From a checkpoint of a small transformer trained on Wikipedia: width 128, 2 heads of 64.
Each number is 128 + 24 x the weight over its row's rms, rounded and kept within 0 to 255. Layers, rows and columns count from 0. The size above them is the row's rms in percent of the matrix's.

# layer 6 MLP up, 448x128, rms 0.212, rows 248-300, columns 64-127
size [113 101  88  93  96  95 116 104 123  93 105 102 109 122 110  94  95  94 112 100  85 101 100 104 108  99 101  90  93 128  83 113  96 106  96  93 112  71  89 115  90  92  87 100  99  90 104  82 104 123 108 104  99]
[[138 110 166 133 147 132 109 123 105 147 155  94  90 167 136  89 139 115 108 113 121 143 149 130 102 133 146 157 108 114 140 157 135 111  89 109 108 122 135 140 154 117 103 131 159 113 115 105 109 144 160 137 102 129 160 117 115 130 110  91 145 162 135 118]
 [118 137 177 103 155  96 128  90  83 145 139 123 144 154 100  89  91  79 137 137 189 115 160 140 143 118 165 132 111 159 159 153 154 150 105 165 119 148 120 100 139 106 122  99 139 133 120 129 149 104  81 104 129 150 133 145 110 143 162 116 123  95 113  98]
 [139 107  79 163 165 132  86 109 154 143 123  99 126 110 122 101 169 130 113 137 178 100  89  89  90  81 132 127 113 126 132 113 122 145 113  34 161 137 119 131 114 164 136 108 128 136 135 118 148 156 147 146 107 152 118 148 146 132 150 126 150 182 151 114]
 [128 117 138  95 109 141 114 166 154 170 106 100 109 111 137 116 111 108 113  99 156 127 149 144 146  68  71 130 108 141 136  94 109 119 152 122 105 135 134 126 142 182 138 127 164 135 146 106  95 132 109 139 127 150 145 127  87 108 137 114 126 166 113  82]
 [ 96 160 108 185 116 141  90 149 142 174 136 124 118 104 154  86 105 125 125 142 127 133 136 125 120  92 140 163 159  83 107 196 112 125 115 147 165 131 119 127 101 127 149 144 127 103 148 112 106 142 108 130  83 127 152 138 131 119 136 176 113 131 138 115]
 [102 148 121 132 114 146 129 151  94 153 115 154 113 156 150 135  77 166 152 158 168 120 102 113 138 125 170 139 149 145 111 132 113 152 143 124 129 148 128 102 110 148 149  80 128 140  95 129 111 161 132  70 123 121 146 114 133 164 139 138 110 145 143  97]
 [151 100 158 127 122 147 101 115 138 111 149 133 126 144 141 130  93 102 151 115 138 113 126 135 173 127 161 117 158  98 100 133 123 138 146 159 133 138 137 131 112 121 122 145 170 177 118 152 110  95 133 144  98 157 186 105 147 102 150 108 100 117 145 113]
 [101 115 110 101 120 100 115 167 149 113 179  98 125  93 191 130 137 114 168 170 132 145 141 147 133 106 164 141 128 127 131 142 100 140 118 112 172  95 106  96 137 116 124  92 118 146 111 123 127 120 135 113 113 145 116 130 153  97  90 101 178 135 100 164]
 [114 140 119 134  96 124 104 121 120 133  89  97 150 129  87 108 158 109 161 164 140 120 143 108  97 131 117  88 185 167 123 156  94 149 117 117 134 140 157 122 116 102 116  83 115 109 154 118  91 147 134  99 130 145 132 100 141  81 109 130 117 180  93 159]
 [118 121 108 114 146 165  98 103 111 106 140 184 160 148 164 145 102 120 141 138 149 102 109 122 134 103 137 148 151 103 164 155 129 148 159  89 137 121 108 128  78 129 120 176  99 143 120 121 149 126  84 117  82  98 114 131 142 153 149 120 130  93  96 120]
 [130 123 110 139 139 156 137 109  96 124 140 132 118 150 118 136 122 122  90 133 168 124 160  95 157 158 136 116 145 167 147 125 131 148 113 119 108 122 117 130 104 174 130 151 154 162 150  88 166  87 126 117 107 110 170 117 138 101 107 153 141 134 130 127]
 [118 130 115 107  84 141 124 103 189 137 137 119 125 128 120 175 131 127 129 113  77  96 156 120 118  86 147 103 154  69 134 157  73  82 134 139 142 120 146 147 163 163  76 145 137 145 156 125 103 121 149 148 109 106 103 141 158 149 120 167  93 116 124 145]
 [115 128 112  92 108 108 108 121 102 154 155 103 118 170 137 161 124 173 144 142 136 101 137 161 106 106 141  92 111 134 112 136 112 146 100 112 129 121  78 103 133 148 121 114 190 168 126 150 104 137 102 143  85 109  92 152 141  85 116 145 123 107 145 167]
 [157 130 167 124 125 173 148 127 156 130 114 124  69 171 156  69 129 113 152 107 133 110 139 107 109 153 145 141 139 144 114 178 117 131 134 138 137  95 123 140 137 136  99 156 135 173 131 110 159 109 138 110 118 159 106 152 113 128  67 123 139 136 102 105]
 [118  84 151 122 138 148 160 116 128 123 112 101 139 154 150 149 171  96 128 135  92  90 154 156 127 128 149  82 127 124 117 144 133 112 115 116 122 110 165  99 154 149 119 145 131 154 113  96 134 121 127 152  85 130 127 121 103 137 128 156 117  94 114  97]
 [164 102 113  83 148 113 138 151 125 116 107 129 113  85 137 108 148 141  95 136 127 123 157 129 132 105 117 119 126 148 120  98 101 102 119  93 130 114 158  98 135 129 113 116 121  91 116  74 122 121 131 128 150 149 106 118 171 120 109 165 132  97 116 119]
 [115 138 110 129  89 143 106 143 157 143 124 117 139 114 118 130 129  95 102 125 114 162 146 119 113 184 167 125 136  77 193  86  84  99 100 152 165  91 134 165 162 149 150 151  96 144 149 144 126 150  95 103 113 101  80 124 122 163 132 136 116 138 139 145]
 [152 155 136  82 117  89 134 129 138  86 150 122 179 142 149 151 103 130 139 103 140 115 110 130  98 152 100 151 131  69 134 138 142  73 136 111 140 127 117 134 149 146 137 140 173 105 138 112 126 113 128 133  94 147 149 154 126 143  99 136 110 114  79 129]
 [112 115 138 104 138 140 140 114 102 105 135 125 132 163 143 105 158 171 139 140 129 149 122 102  85 132  94  91  94 108 128 119 138 120 151 153 146 127  90 149 121  99 114  67 121 157 136 141 112 142 128 112  93  83  96  58 181 143 168 133 119 121 127 181]
 [ 92 133 108 150 127 167 150 138  93 147 104 152 145 120 172 140 137  96  60 142 109  96 140 156 154 102 157  93  67 121 123  89 103 107  94  93 155 114 146 128 143 138 153 121 124 132 159 154 113 159 141 101  89 140 139 110 131 169 134 154 134 142 126 137]
 [153 112  90 171 154 151 123 164 111  83 115 165 131  96 139 111 134 144 125 133 189  94 141  99 140  93 140 131 131 117 122 139  87 118 120 119 143  93 157  95 129 121 123 106  97 128 139  98  83 147 111 158 154 125 126 117 168 104 145 101 126 145 115 128]
 [159 129 157 113 109 124 136  82 133 133 141 102 177 129 127 143  96  96 130  99 115 180 126 148 127 123 124 127  94  98 129 164 136  87 123 102 117 114 104 173 140 162 158 102 163 143  92 150 134 139  84  85 101  93 109 176 137 126  87 149 148 114 110 130]
 [121  92 121  81 119 114 131 136 159 105 124 162 111 135 159 129 186  99 134 141 116 123 112 126 151 141  86 143 118 157 153 138 136 145 103  71 144 154 194 139 118 126 131 100  87 165 119  88 144 119 144 130 112 111 125 113 127  83 132 161  51 162 116 135]
 [ 87 135 113 135 170 129 122 120 101 124 133 162 145 141 142 148 144 106 105 132 137 142 111 146 131 149  81 127 155 124  79  93 121 119 146 143  79 112 123 132 127 119 170 175 142 126 127 139 139 148  99 127 138 122 151 161 171 187 141 121  98 179 125 120]
 [115 105 141 131 126 136 149 181 128 159 132 160 100 148 131 128 143 123 140 126 110  83 127 128 102  96 122 110 154 152 138 125 139 132 124  94 112 131 134 139 111 107 114 111 121 170 161 121 148 140 151  83 111 164  70 158 159 147 107 161 136 107 106 127]
 [132 131 108 110 136 123 166 130 135 118 118 138  91 144 112 139  93 107 161 140 163 141 133 102 141 141  66 120 140 127 167 186 118 103  99 130 130 134 109 132 143 159 139 157 146 119  88 136  60  93 148 127 147  98 165 177 113 150 116 101 129 157 103 125]
 [183 144 102 123 130 141 134 111 168 106 142  95 107 138 128 130 119 126 113 142 140 111 143 116 136 112 124 130 130 118 134 130 102 140 142 100  96 135 126 126 137 108 134 122 106 107 165 110 159 152 142 121  91 120 122 118 106 122 153 202 161 157 177 127]
 [148  73 129  95 121 142 129 125  89 141  95 126 125 138 131 108 138 148 170 147 124 153 109 130 147 134 139 140 165 148 122 146 148  98 156 140 119 123 153 112 126 125 156 154 147 112  55 137 159 143 144 100 128 113 124 128 146  96 111 169 120 141 148 115]
 [133 138 128 107 135 122 146 139 161 128  91 135 108 146 126 112 154  86 100 130 142 158 154 163 116 142 157  91 149 107  94 131 154 138 104 160  96  87  97 169  97 129  95 126 158 121 102 126  98 147 134  90 119 125 116 138 107 160 138 154  95 117 102 110]
 [130 128 117 123  71 143  97  99  94 124  87 101 127 166 138 141 139 152 123 119 125 138 142 139 101 135 157 114 108 138 139 142  74 143 162 139 109 153 130 133 162 157 134  81 134 150 103 138 133 113 149 103 116 138 142 158 145 151 119 134 150 132 140 118]
 [172 126 136 156 120 189  94 133 128 134 115 117 159 104 128 123 149 148  96 132 161 122 182 134 113 118 174 152 125 104 121 148  91 156 147 148 138  89 107 117 102 146 119 125 114  95 159 129 114 139 139 165 133 146 136 108  81 118 133 112 131 161 151 150]
 [142 136 158 108  91 120 119 133 106 130 132 149  85 152 152  77 127 125 116 180 126 167 165 159 144 119 170 108 134 173 125 138 102 114 175 132 117  92 192 107 147 142 128 133 138 149 169 131  87 108 176 128 163 155 144 104 111  92 143 127 133 154 152 144]
 [161 108 148 102 143 152 136 135  99 151  79 108 126 139 123 120 108 132  92 131 106 131 171 121 154 154 122 124 102 148  87 113 155 164  93 116 154 140 167 172 108 123 164 147  88 112 121 152 137 181 148 139 134 100 138 120 100 120 154 110 142  98 121 130]
 [140 123  76 128 108 191  93 137 142 130 134 155 142 116 131 122 151 121 155 144 142 110 138 147 167 131 158 128 138 154 166 161 106  74  75 131  84 135 143 123 128 109 123 115 148 147 149  91 111 116 124 102 103 177  98 156 106 145 110  86 109 133 116 166]
 [134 100 108 113 191 160 121 123 139 102 123 104 120 100 105 127 129 114 155 152 100 126 117 135  98 153 140 110 145 121 157 140 121 121 135 119 124  72 137 146 124 153 119 148 177 125 141  91 131 133 137 129 121 116 139 109 157 166 102 128 131 107  90  92]
 [148 136 145 139  97 154 143 141 135 113 177 110 132 137 128 153 108 109 174  51 131 135 131 133  95 164 143 129 169 109 117 158 136 145 116 124 165 118 129 179 114 112 144 115 138 148 157 131 149 142 132 118 108 116 132 130 144 102  86 154 139 129  99 112]
 [146 139 118 119 107 158  74 123 101 104 132 138 160 145 120 128 183 147  87 134 128 117 137 111 163  95 138 130  99 132  88 128  91 106 138 160 182 117 133 173  97 164 148 122 137 124 143 156 123 134 126  84 114 115 126 154 152 135 153 115  92  98 120 124]
 [183 115  99 143 117 138  94 129 127 144 127 146 161 154 173 108 175 146 122 115 135  74 143 107 123 141  91 138 136 140  98 110 132 137 119 166 137  96 148 155 127 139 130 119  63 104 120  92  86 123 128 134 121 137 122 126 143 152 155 134  95 125  75 118]
 [181 144 115 119 144 161 134 161 164 110 119 115 131 134 121 160 144 155 142  94 120  78 134 190 106 125 103 108 128 113 118  97  92 125 136 145  98 100 151 144 112 148 104 101 100 138 127 142 169 131 110 133 135 109 142 120 188 164 126 165 102  86 119 120]
 [126 142 118 123 132 107 128 130 190 119 123 112 169 123 160 174 121  99 113  74 156 124 139 141 135 111 120 131 126 144 160 135 125 128 122 141 114  69  71 125 118 121 148 161 123  96 107 191 142  67 137 139 126 120 128 137 142 113 127 145  69 119 101 103]
 [118 140 127  96 115 128 135  81 101 133 167 173 114 106 135 146  98  93 120 114 169 160 162 138 148 149 121 115 126 114 155 151 121 141 134 108 102 105 132 160 137 182 126 116  93 177 142 101 125  90 154 122 123  98 106 107 104 127 153 105  86 115 104 129]
 [143 127 114 122 106 101 136  71 146 126 149 102 161 115 164 172 107  95 107 134  98 133 138 127 136 139 154 149 122  90 154 177 102 107 133 140 135 128 137 156 120 128 138 135 131 128 141 135 142 111 116 185 111  93 101 130 118 193  94 106 118  94 112 146]
 [134 138 149 110 150 138 146 158 164 132 153 114 109 130 144 120 111 119 120 137 128 133 109 155 142 127  48 142 126  96 114 119 136 145 164 151 106 188 115 133 158  98 147 142 147 161 117 126 165  91 120 147 117  91 117  92 147 134 117 162 141 125 139 119]
 [149 149  81 113 104 116 144 124 137 103  83 174  94 116 150 133 131 153 127 171 166  95  98  98 155 124  99 159 154 133 119 180  87 100 124 151  94 136 105 129  92 124 128 123 130 134 101 120 153 109 123 176 145 145 121 131 106 132 125 132 127 137 140 165]
 [126 128 162 117  78  75 123 116 130 133 123 143 101 122 126 147 127 121 120  89 125 152 154  93 147 119 137 177 148 166 112 171 105 103 137 148 120 136 175 166 126 104 128 135 128 146 124 168 117 145 185 108 121  95 161 109 146 148 130 140 116 130 104 154]
 [106 123 143 120 131 143 145 133 134 114 101 125 133 147  88 163 117 112  91 113 135 148 105 147 117  75  92  75  90 126 186 101 135 106  95 150 128 114 151 146 135 152 123 115 164 144 119 133 170 133  97 149  94 113 145 113 143 144 131 112 154 110 154 137]
 [163 168 113 109 140 151 140 127 149 124 115 119 123 153 114 105 166 120  65 141 151 162 130 129 166 156 106 166 163 138  89  94 104 132 162 121 145 103 115 192  75 115 152 126 114 115 133  99 146 113 132 109 105 125  89 153 145  90 146 123 106 147  90 126]
 [110 170 155 104  76 196 179 133 155 185 145 131 164 130 121 132 125 114 107 162 140 144 148 124 186 118 122 142 172 156 152 109 103 165 146 133 168 100 115 124 146 123 165 144 120 120 146 148 134 117 110 106 125  74 130 134 143 138 144 147 144  85 164  89]
 [125 110 169 139 141 135 182 114 157 104  99 142 114 165  95 124 140 124 139 149 120  96 152 109 104 136 125 113 138 125 160 119 100  95 123 107 164 101 128 131 161  95 111 132 115 146 123 120 157 104 143  79  93  92 164 159 112 122 123 121 106 145 131  93]
 [120 147 153 125 107 145 138 130 146 120 104  92 138 137  66 137 130  94 104 189 156 142 155 115 143 130 108  82 169  99 153 166  83 134 151 142 129 141  84 119 124 110 107 122 143 112 124 135 132 131 134 132 110 117 126 142 125 116 106 137 159 116 142 153]
 [142 132 144 126 143 141 105 155 137 126 131 110 117 107 125 126 133 153 154 147 152 155 127 105 168 127 124 176 144 131 169  86 134 135  83  97 150 136 115 114 124 136 200 154 160 119 143 132 116 121  67 145 109 151 110 137 115  85 148 131 126 135 127 120]
 [163 139 105 109 122 155 152 113 108  91 125 107 123 118 132 152  88 149 139 118 128 159 167  86 135 145 185 106 137 137 132  99 113 123 165 148 155 140 118 156 113 123 116  82 164 140  99 110 100 100 108  91 165 161 162 107 142 101 125 155 145 111 105 157]
 [122 132 128 131 142 113 126 185 101 148 152 128 135 117 108  83 171  87 119 152 156 154 121 148 125 128 134  99 134 124 146 122  99 129 104 146 124 153 132 135 138 118 119 121 157  99 107  99 111 170 124 117 103 132 145 119 124 128 137 141 133 143  95 162]]
# layer 6 MLP down (transposed), 448x128, rms 0.199, rows 248-299, columns 64-127
size [100 103  91  92 109  96 115  95 112  90 112  96  96 110 109  99  93  97 107  97  89  92  94 100 106  96 107 100 105 101  86 110  88 106 102  98 104  68  87  89  94  95  85  98 108  98  99  88 105  89 102 104]
[[144 159 138 146 154 142 128 125 117 133  97 142 142 165 128 124  99  95 125 125 153 120 107 118 133 165 135 107 126 126  78 118 150 148 118  93 120 107  87  79 156 133 165 128 127 115 124 133 143  96 119  95 140  86  86 130 102 151 148 133 110 115 124  86]
 [167 134 114 154 143 143 137 140 157 109 148 146 146 135 113  90 163 111 197 129 111 169 156 116 113 146 112 133 121  90 139 124 106  93 121 129 117 149 152 105 129 165 126 121 140 122 141 132 145 133 166 114 166 104  95 180 173 134 158 152 162  85 125 155]
 [124 139 140 103 111 148 143 135 141 165 112 128  96 128 158 129 152 136 149 180 108 146 149  96 139 156 121 157 123 129 124 128 135 155 168 117  78 122 106 102 140  98 137 148 160 130  67 122  89 121 157 115 140  55 158 140 126 164 114 145 119  95 153 114]
 [137 153  91 112 179 111 166 152  96  86 129 140 101 143 144 129 101  97 126 137 121 160 137 111 136 118 146 125 124 124 134 126 135 130 120 138 120 111 145 137 119 113 107 138  95 111 138 138 163 150 140 120 166 184  83 132 110 107 127 127 100  95 104 146]
 [103 182 135 151 145 103 136 138 138 145 145 106 118 115 115 119 137 114 116 132  92  93 154 136 154 112 144 127 111  89  89 145 105 148 162 137 158 124 102 126 111 139 142 115  89 139 135 124 111 137 113 123  82  84 129 132 112 135 161 102 143 150 139 152]
 [ 85 160 139 118 127 159  91 143 121 168 136 150 205 100 162 151 147 150 138 130 106 126 154 103 100 153 154  97 106  99 138 100 124 105 131 114 137 131 109 146 109  94 127  94  94  93 110  98 121 121 142 106 144 164 148 139 115 129 100 109 138 114 107  93]
 [125 125 162  98 184 146 166 123  84 126 100 131 118  91 112 121 122 179  63 110 151 121 149 129 149 144 139 105  80 141 166  98 129 116 107 150 130 114 135  92 134 175 123 132 165 153 172 142  71 168 115 147 107 135 149 114  95 135 101 118 147 130 138 122]
 [104 133 141 112 146 119 146 133 140 128 146 117 119 159  81 138 113 131 142  80 117 114 139 122 102 144 129 121 139 144  94  94 173 100 113 140 170 125 174  64 113 107 109 132  71 131 183 100 148 119 136 155 164 127 131 115 109  65 138  96 115 124 120 178]
 [ 99 153 123 124 103 127 117  99 142 111 178 119 114 135 108 130 112 110 146 134 157 116 125 127 152 157 181 120 131 124 124 140 160 144 121 126 145 134 140 117 144 150 130 127  96 103 199 135 155 173 155 127 154 158 168  82 106 120 149 132  84 143 115 135]
 [150 179 128  98 127 143 168 106 132 155 124 126 105 102 112 133 140 118 187 121  96 184 119 163 151 115 156  73 122 106 116 101 106 136 124 110 137 153 149 130 135 122 101  85 166 124 138 139 132 116 127 160 107  99 156 109 156 131 117  89 141 167 156 141]
 [ 75 152 132 121 122 166 143 121 135 155 114  80 137 159 117 141 149 165 125 135 162 137 147 116  98 144 104 139  97 152 156 157 135  92 132 108 137 119 106 100 155 131 139 119 113 126  99  96  79 123 130 154 145 165 119 145 103  88 147 126 103 113 124 129]
 [134 161 114 132 104  91 126 129 139 137 123 170 119  82 132 105  74 124 134 115 138 104 136  94 134 146 185 128 146 146 114 114 108 121 135 105 126 133 118  95 136 108 136 106 113  70 148 101 104 138  98 105 147 133 124 195 132 130 124 122 124 100 118 170]
 [ 82 116  85  97 119 172 153 151 113 120 141 146 143 153 149  99 124 159 152 137  89 115 118 114 134 139 107 172  95 136 126 117 138 156 155 125 141  81 101 125 102 123 124 138  62 137 168 121  80 163 149 126 168 113 153 135 155 131 109 161 104 137 131 128]
 [126 125 132 137 143 150 110 142 161 138 132 160  89 157 153 147 120 166 168 147 149 142  76 133  98  73 111 126  87 134 124 157 125  89  98 157 128 139 138 116 152 146 124 160 114 137 100  94 161 145 160 119 149 115  82 107 117 121 102 135 121  91 137 116]
 [118 100 142  81 152  76 117 112 148 132 117 106 127 149 136 121  87 125 134 125 110 127 121 124 112  84 162 128  73 121 100 167 110  98 135 165 121 107 106 144 149  81  91 141 152 110 161 128 171 106 114 110 157 134 108 152 107 130 129 115 123 122 170 141]
 [132 157  94 178 127 120 110 129 113 115 135 132 130 175 129 112 103 116 117 123 106 182  76 128 131 112 126 165 114 110 121 133  76 148 168 118 128 126 122 122  84 159 123 136  96 138 167 161 154 169 107 129 144 125 156 166 105 186 120 101  98 111 154 107]
 [ 72 141 149 126 113 105 179 130 143  92 178 135 133 112 107  90  83 141 113 105 139 135  98 150 163 133 151 143 157 150  79 112 148 149 117 128 105 132 116 120  97 164 123 146 133  79  92 120 132 111 112  75 137 129 100 153 136 121 142 168 127 130 172 112]
 [139  96 173 135 142 147 140  98  87 124 140  82 105 133  98 113 173 152 125 134 163 181 146 108 115 142 132 126 124 148 113  75 110 103 129 110 106 127 102 106 150 179 161 140 173 177 122 137 138 137 122 106 131 118 110 143 154 134 128 155 137 105 125 139]
 [135 107 139 149 118 103 124 117 104 150 104 186 116  88 136 101 140 139 107 113 103  82 146 145 150 161 157 138 162 133 148 135 148 130 129  85 138 152 160 143 164 147 134 104 148 109 120 153 159 134 114 149 155 136 145 177  99 144 156 122 118 111 115 115]
 [115  95  74 133 164 138 121 102 151 153 106  91 142 135 127 111 127 124 111 111  97 114 106 112 147 127 186 137 138 134 117 112 119 109 123  89 183 103 127 127 117 105 134 104 125 106  87 106 111 111 153 128 166 135  99 161 148 134 126 138 112 126 140 144]
 [113 158  84 124  68 125 119 139 155 119 113 172 126  82 105 135 129 127  91 125 128 168 125 134 117 128 118 154 146 122 112 135 130 108  94 140 157 145 127 107 144 128 131 154 108 119 108 166 121 115 135 148 132 150 128 123  87 122  82 164 158 149  82 132]
 [122 117 163 115 131 148 104 158 171  94 131 106 127 136 131 106 158 150 137 143 124 117  93 131 151 100 167 140 172  95 124 121 145  95 105 122 157 172 124 110 101 119  80 159 154 114 147 143 121 115 136 133 140 127 140 150 170 157 107 151  97  98  95 109]
 [103  93 102 143 153 148 167 168 141 105 153 134  79 149 129 125 153 139 173 158  93 132 131  98 142  68 111 125 158  96 145 143 102  95 110 160 110  96  98 185 123 115 140 115 100 153 155 140 139 136 108 126 113 131 143  85 122 128 115 167  90 127 143 155]
 [167 125 114 149 148 126 101 174 133 114 154 109 148 149 140 125  94  99 139 143 138 121 136 113 167 137 159  94  99 123 127 156  86 140 131  73 140 147  65 133 121 110 138  72  85  94 151 105 157 128 135 126  89 181 129 119 101 133 111 146 111 129 122 124]
 [168 116 125 158 128 117 106 119 152 123 108 120 136 144 106  64 118 180 146 131 109 108  91  96 121 110 166 130 132 160 110 151 151 108 152 173 123 156 119 144 132 126 121 146 112 139 134 140 127 150 120 117 145 154  96 170 116 108 138 142 126 121 174 128]
 [110 161 160 115 149  89 154 156 130 133 162 120 131 130 145 145 136 136  95 139 125 136 142  96 118 174 160  70 151 102  70 101 152 139 110 130 100 126  78 146 113 120 126 148 102 140 116 136 159  93 110 120 140 102 146 149 120  91 154 143 107 163 160  92]
 [160 104 135 164 142 106 126 123 167  61  95 147 131 153 115  80 150 150 186 122 135 141 125 119 152 119 184 130 138 156 132 110 133 107  95 105 135 124 138 124 132  94 138  70 127 146  99 154 131  97 104 112 136 103 102 120 142 118 146 116 122  84 131 130]
 [146 114 167 103 159 127 163 107  99 125 127 106 152 129 132  96 101 165  79 137 137 121 126 164 146 115 170 113 137 137 109  91 140 180 155 155 144 109 133 130 116 131 133 108 197 118  95 116 155 120 109  68  82 143 102 146 101 116  98 116 138 170 121 138]
 [139 125 148 145 144 134 112 146 131 141 152 115  95 104  97 160 135 176 145 190 102 108 122  91 112  96 114 112 135 112 115 145 149 139 152 166 130 126 127 123 114 166  92 144 119 159 117 103 146 140 138 128 153 138 128 158 114 125 169 129 167 180 168 143]
 [137 150 122 118 133 142 140 112 106 145 144 106 157 116 100 169 128 195 145 111 135 109 121 161 134 143  97 161 118 138 102  84 167 138 107 166 102  92 135  99 130 113 160 152 101 147 172 150 121 111 161 115 178 126 168 165 130  87 155 108 171 112 123 148]
 [146 133 142 126 130 143 148 152  86 145 131 152 155 131 157 156  95 167  55 153 115  69  77 187 156 104 126 100 123 141 126 129 128  78 119 121 178 113 141 108 137 151 152 100 132 117 103  90 135 130 139 170 123 125 137 156 119 146 132 124 113 123 105 137]
 [108 160 118 102 189 123 151 122 202 124 153  89 184  99 123 181 126 128 108  82 153 136 118 142 134 115 116 114 139 146 107 149 137 137  89 101 137 149 130  93 151 129 141  81 157  96 131 119 126  98 128  84 154 167  92 128 136 109 180 127 134 132 138 122]
 [136 164 136 137 141  98 151  98 176 135 166  70 120 123 113 101 129 102 173 125 124  94  90 104 131  79 146 106  97  88 105 157 117 135 149 102 135 126 109 132 133 138 127 115 108 126 154  86  94 130 140  86 133 163  83 164 157 157 140 109 147 105  98 119]
 [153 126 140 130  88 135  99 147 160 175 130 146 158 173  86 105 103 157 128 166 135 180 116  48 127 144 150 158 112 109 164 136 111 159  97 147 113 129 111 129 118 162 128 122  83 156 124  89 115 146 136 137 127 138 132 110 115 110 101 159  80 142  93  85]
 [148 125 121  87 152 131 139 164 163 134  65 117  98 129 145 145 108 137 122 114 128 139  88 126 139 159 159 124 145 109 116 158 103 132 178 110 149 183 154 116 132 132 119 132 127 115 107 102 118 125 117 127 129 132 130 160 126 157 100  97 155 122 165 180]
 [129 124  96 144 147 146 134 115 140 140 171 114 120 154 137 120 143 151 128 149  50 153 114  61 106 145 152 134 149 106 148 120 126  83 153 142  99 116 173  90  99 143 132 120 112 146 139 100 138 159 125 132 145 138 147  97  92 131 153 159  99 171 107 174]
 [158 133 124 137  73 148 165  97 109 111 103 120 116 125 114  94 138 155 155 130 113 143 143 138 121 129 125 100 137  94 143 120 107  98 164 135 110 135 158 146 134 115 103 121 163 138 118 136  97 156 155 166 131 135 152  90 102 128 127 138 111  98 139 115]
 [128 112 163 149  92 152 124 126 138 152 121 127 140 125 151 124 179 150 121 140 127 156  91 115 144 134  79 124 127 140  94 173 132 121 147 125 112 142 123 101 162 143  95 141 154 156 137 134 131 137 122 109 135 168 142 161 165 122 129 105 138 133  82 121]
 [100 113 162 112 157 122 149 128 145 130 119 125 131 135  95 168 118 115  82 133 158 104  81 118 127 131 137 131  94 117 129  97 115 167  81 133  88 122 114 161 150 141 102 163 136 147 123 111  78 138 116 103 139 101  84 115  89 148 100 118 136 119 117  99]
 [ 96 140 105 112 129 169 138 127 101 109 127 141 117 128 117 121 106 135 110 134 122 124 112 123 170 150 118  75 114 113 114 164 116 116 111  85  97 163 174 148 107 162 119 122  87 154 151 106 112 139 123  95 115 105 115  77 112 119 131 111 157 143 145 124]
 [ 91  90 101  90  94 111 103 134 114 133 159 118 169 130 150 148 151 180 128 163 143 117 164 132 105 131 117  75 106 164 100 162 158 140 113 122 145 130 139 140 106  94 145 118 201 100 142 157 134 159  86 112 140 152  97 117 113 101 106 133 166 178 121 127]
 [124 129 144 126 133 125 147 139 175 175  99 106 138 130 128  96 112 131 152  77 112 142 141 129 113 146 153  98 145 121  96 106 165  95 190 116 148 138 142 139 116 129 134 128 152 139 103 116 106 138 139 124 147 141 129 182 108 108 164 129 110 163 127 110]
 [141 143  50 124 129 108 102 102 125 125 127 150 124 134 159 133 140 173 132 128 128  95 118 133 126 133 153 174 135 117  83 109 109 106 126 130 105 107 122 105 182 146 125 130 125 112 139 161 102 100 128 106 104  76 129 105 165 131 162 140 114 119  94 100]
 [ 99 114 151 137 146 109 166 132 114 106 175 123 102 157 113 122 171 116  79  89  91 156 169 170  78 117 124 120 146 109 124 116 109 107  89 142 145  96 151 153 111 149 163 126 122 129 124 140 104 142 152 102 129 150 132 145 133 141 113 119 125  96 144 111]
 [114 161 106 177 101 122 104 151 159 109  68 169 102 149 176 119 147 119 157 169 140 145 120 100 127 140 110 142 119  85  86 158 113 132 124  89 106 138 141 126 119 121 118 150 119  94 107  94 151 114 113 158 106 149 112  53 121  97 114 161 124 115  98 152]
 [132 154 115 105 121 148 135 154 120 153 119 119 132 172 108 108 129 151 136 165  99 104 151 142 106 120  82 133 126 139 112 112 102 128 128 141 124 152 131 107 116 106 116 116 101 144 131 123 112 118 162  55  96  92 120 127 163  86 118 103 140 111 102 121]
 [135  89 132 164 116  95 123 110 121 155 124 133 134 142 103 119 110 117  98 121 148 161 167 162 147 124 160 152 135 129 147 153 116 112 131 107 123 119 135  95 116 140 162 137  95 135 102 147 145 137 139 155 133 107  62  72 139 171 146 100  84 138 103 161]
 [134 144 136 160 152 121 125  98 119 144  82 105 151 121 109 160 159 142 122 123 140 169 138  64 110 149 100 142  76  91 159 118  95 165 157  83  82 139 129 134 102 140 138  97 107 113 101 126 111 144 123  94 138 158 117 102 150  92 109 169 133 124  92 153]
 [119 162 165 135 140  92 120 156 107 140 160 101 111 129 116 154  62  96 146 171 123 141 149 161 125  82 117 131 133 136 125 166 136 148 134 138 142 149 101 107 133 135 151 156 122 103 169 117 154 149 128 112 138 128  98 152  83 151 108  94  97 147 134 189]
 [ 88 128 152  84 158 135 160 124  83  81 188 125 119  98 135 149 149 126 104 120  89 146 123 115 175 155 125 122 135  84 142 112 123  92 105 118 116 101 125 139 101 110 105 128 109 147 140 107 156 147 131 121 106 139 191  89 133 155 147 104 105 118 101 135]
 [129 137 108 111 121 154 122 112 115 133  75 129 133 140 134 117 130 154 156 113 109 104 131 151 135  66  75 169  77 124 115 161 134 119  93 163 155 115 112 165 159 118 131 120 117  93 154  90 124 151 121 117 133 122 170  94 160 130 121  96 160  97 128 152]
 [172 113 126 173 156 174 128 100 126 130 105 124 121 170 119  94 119 114 124  97  88 104 124 137 161 164 132 114 162 111 126 114 122 108 129 109  90 154 139 135 159 135 133  70 114 152  88 162 133 145 123 129 153 106  93 100 161 128 145 128 107  97 132 133]]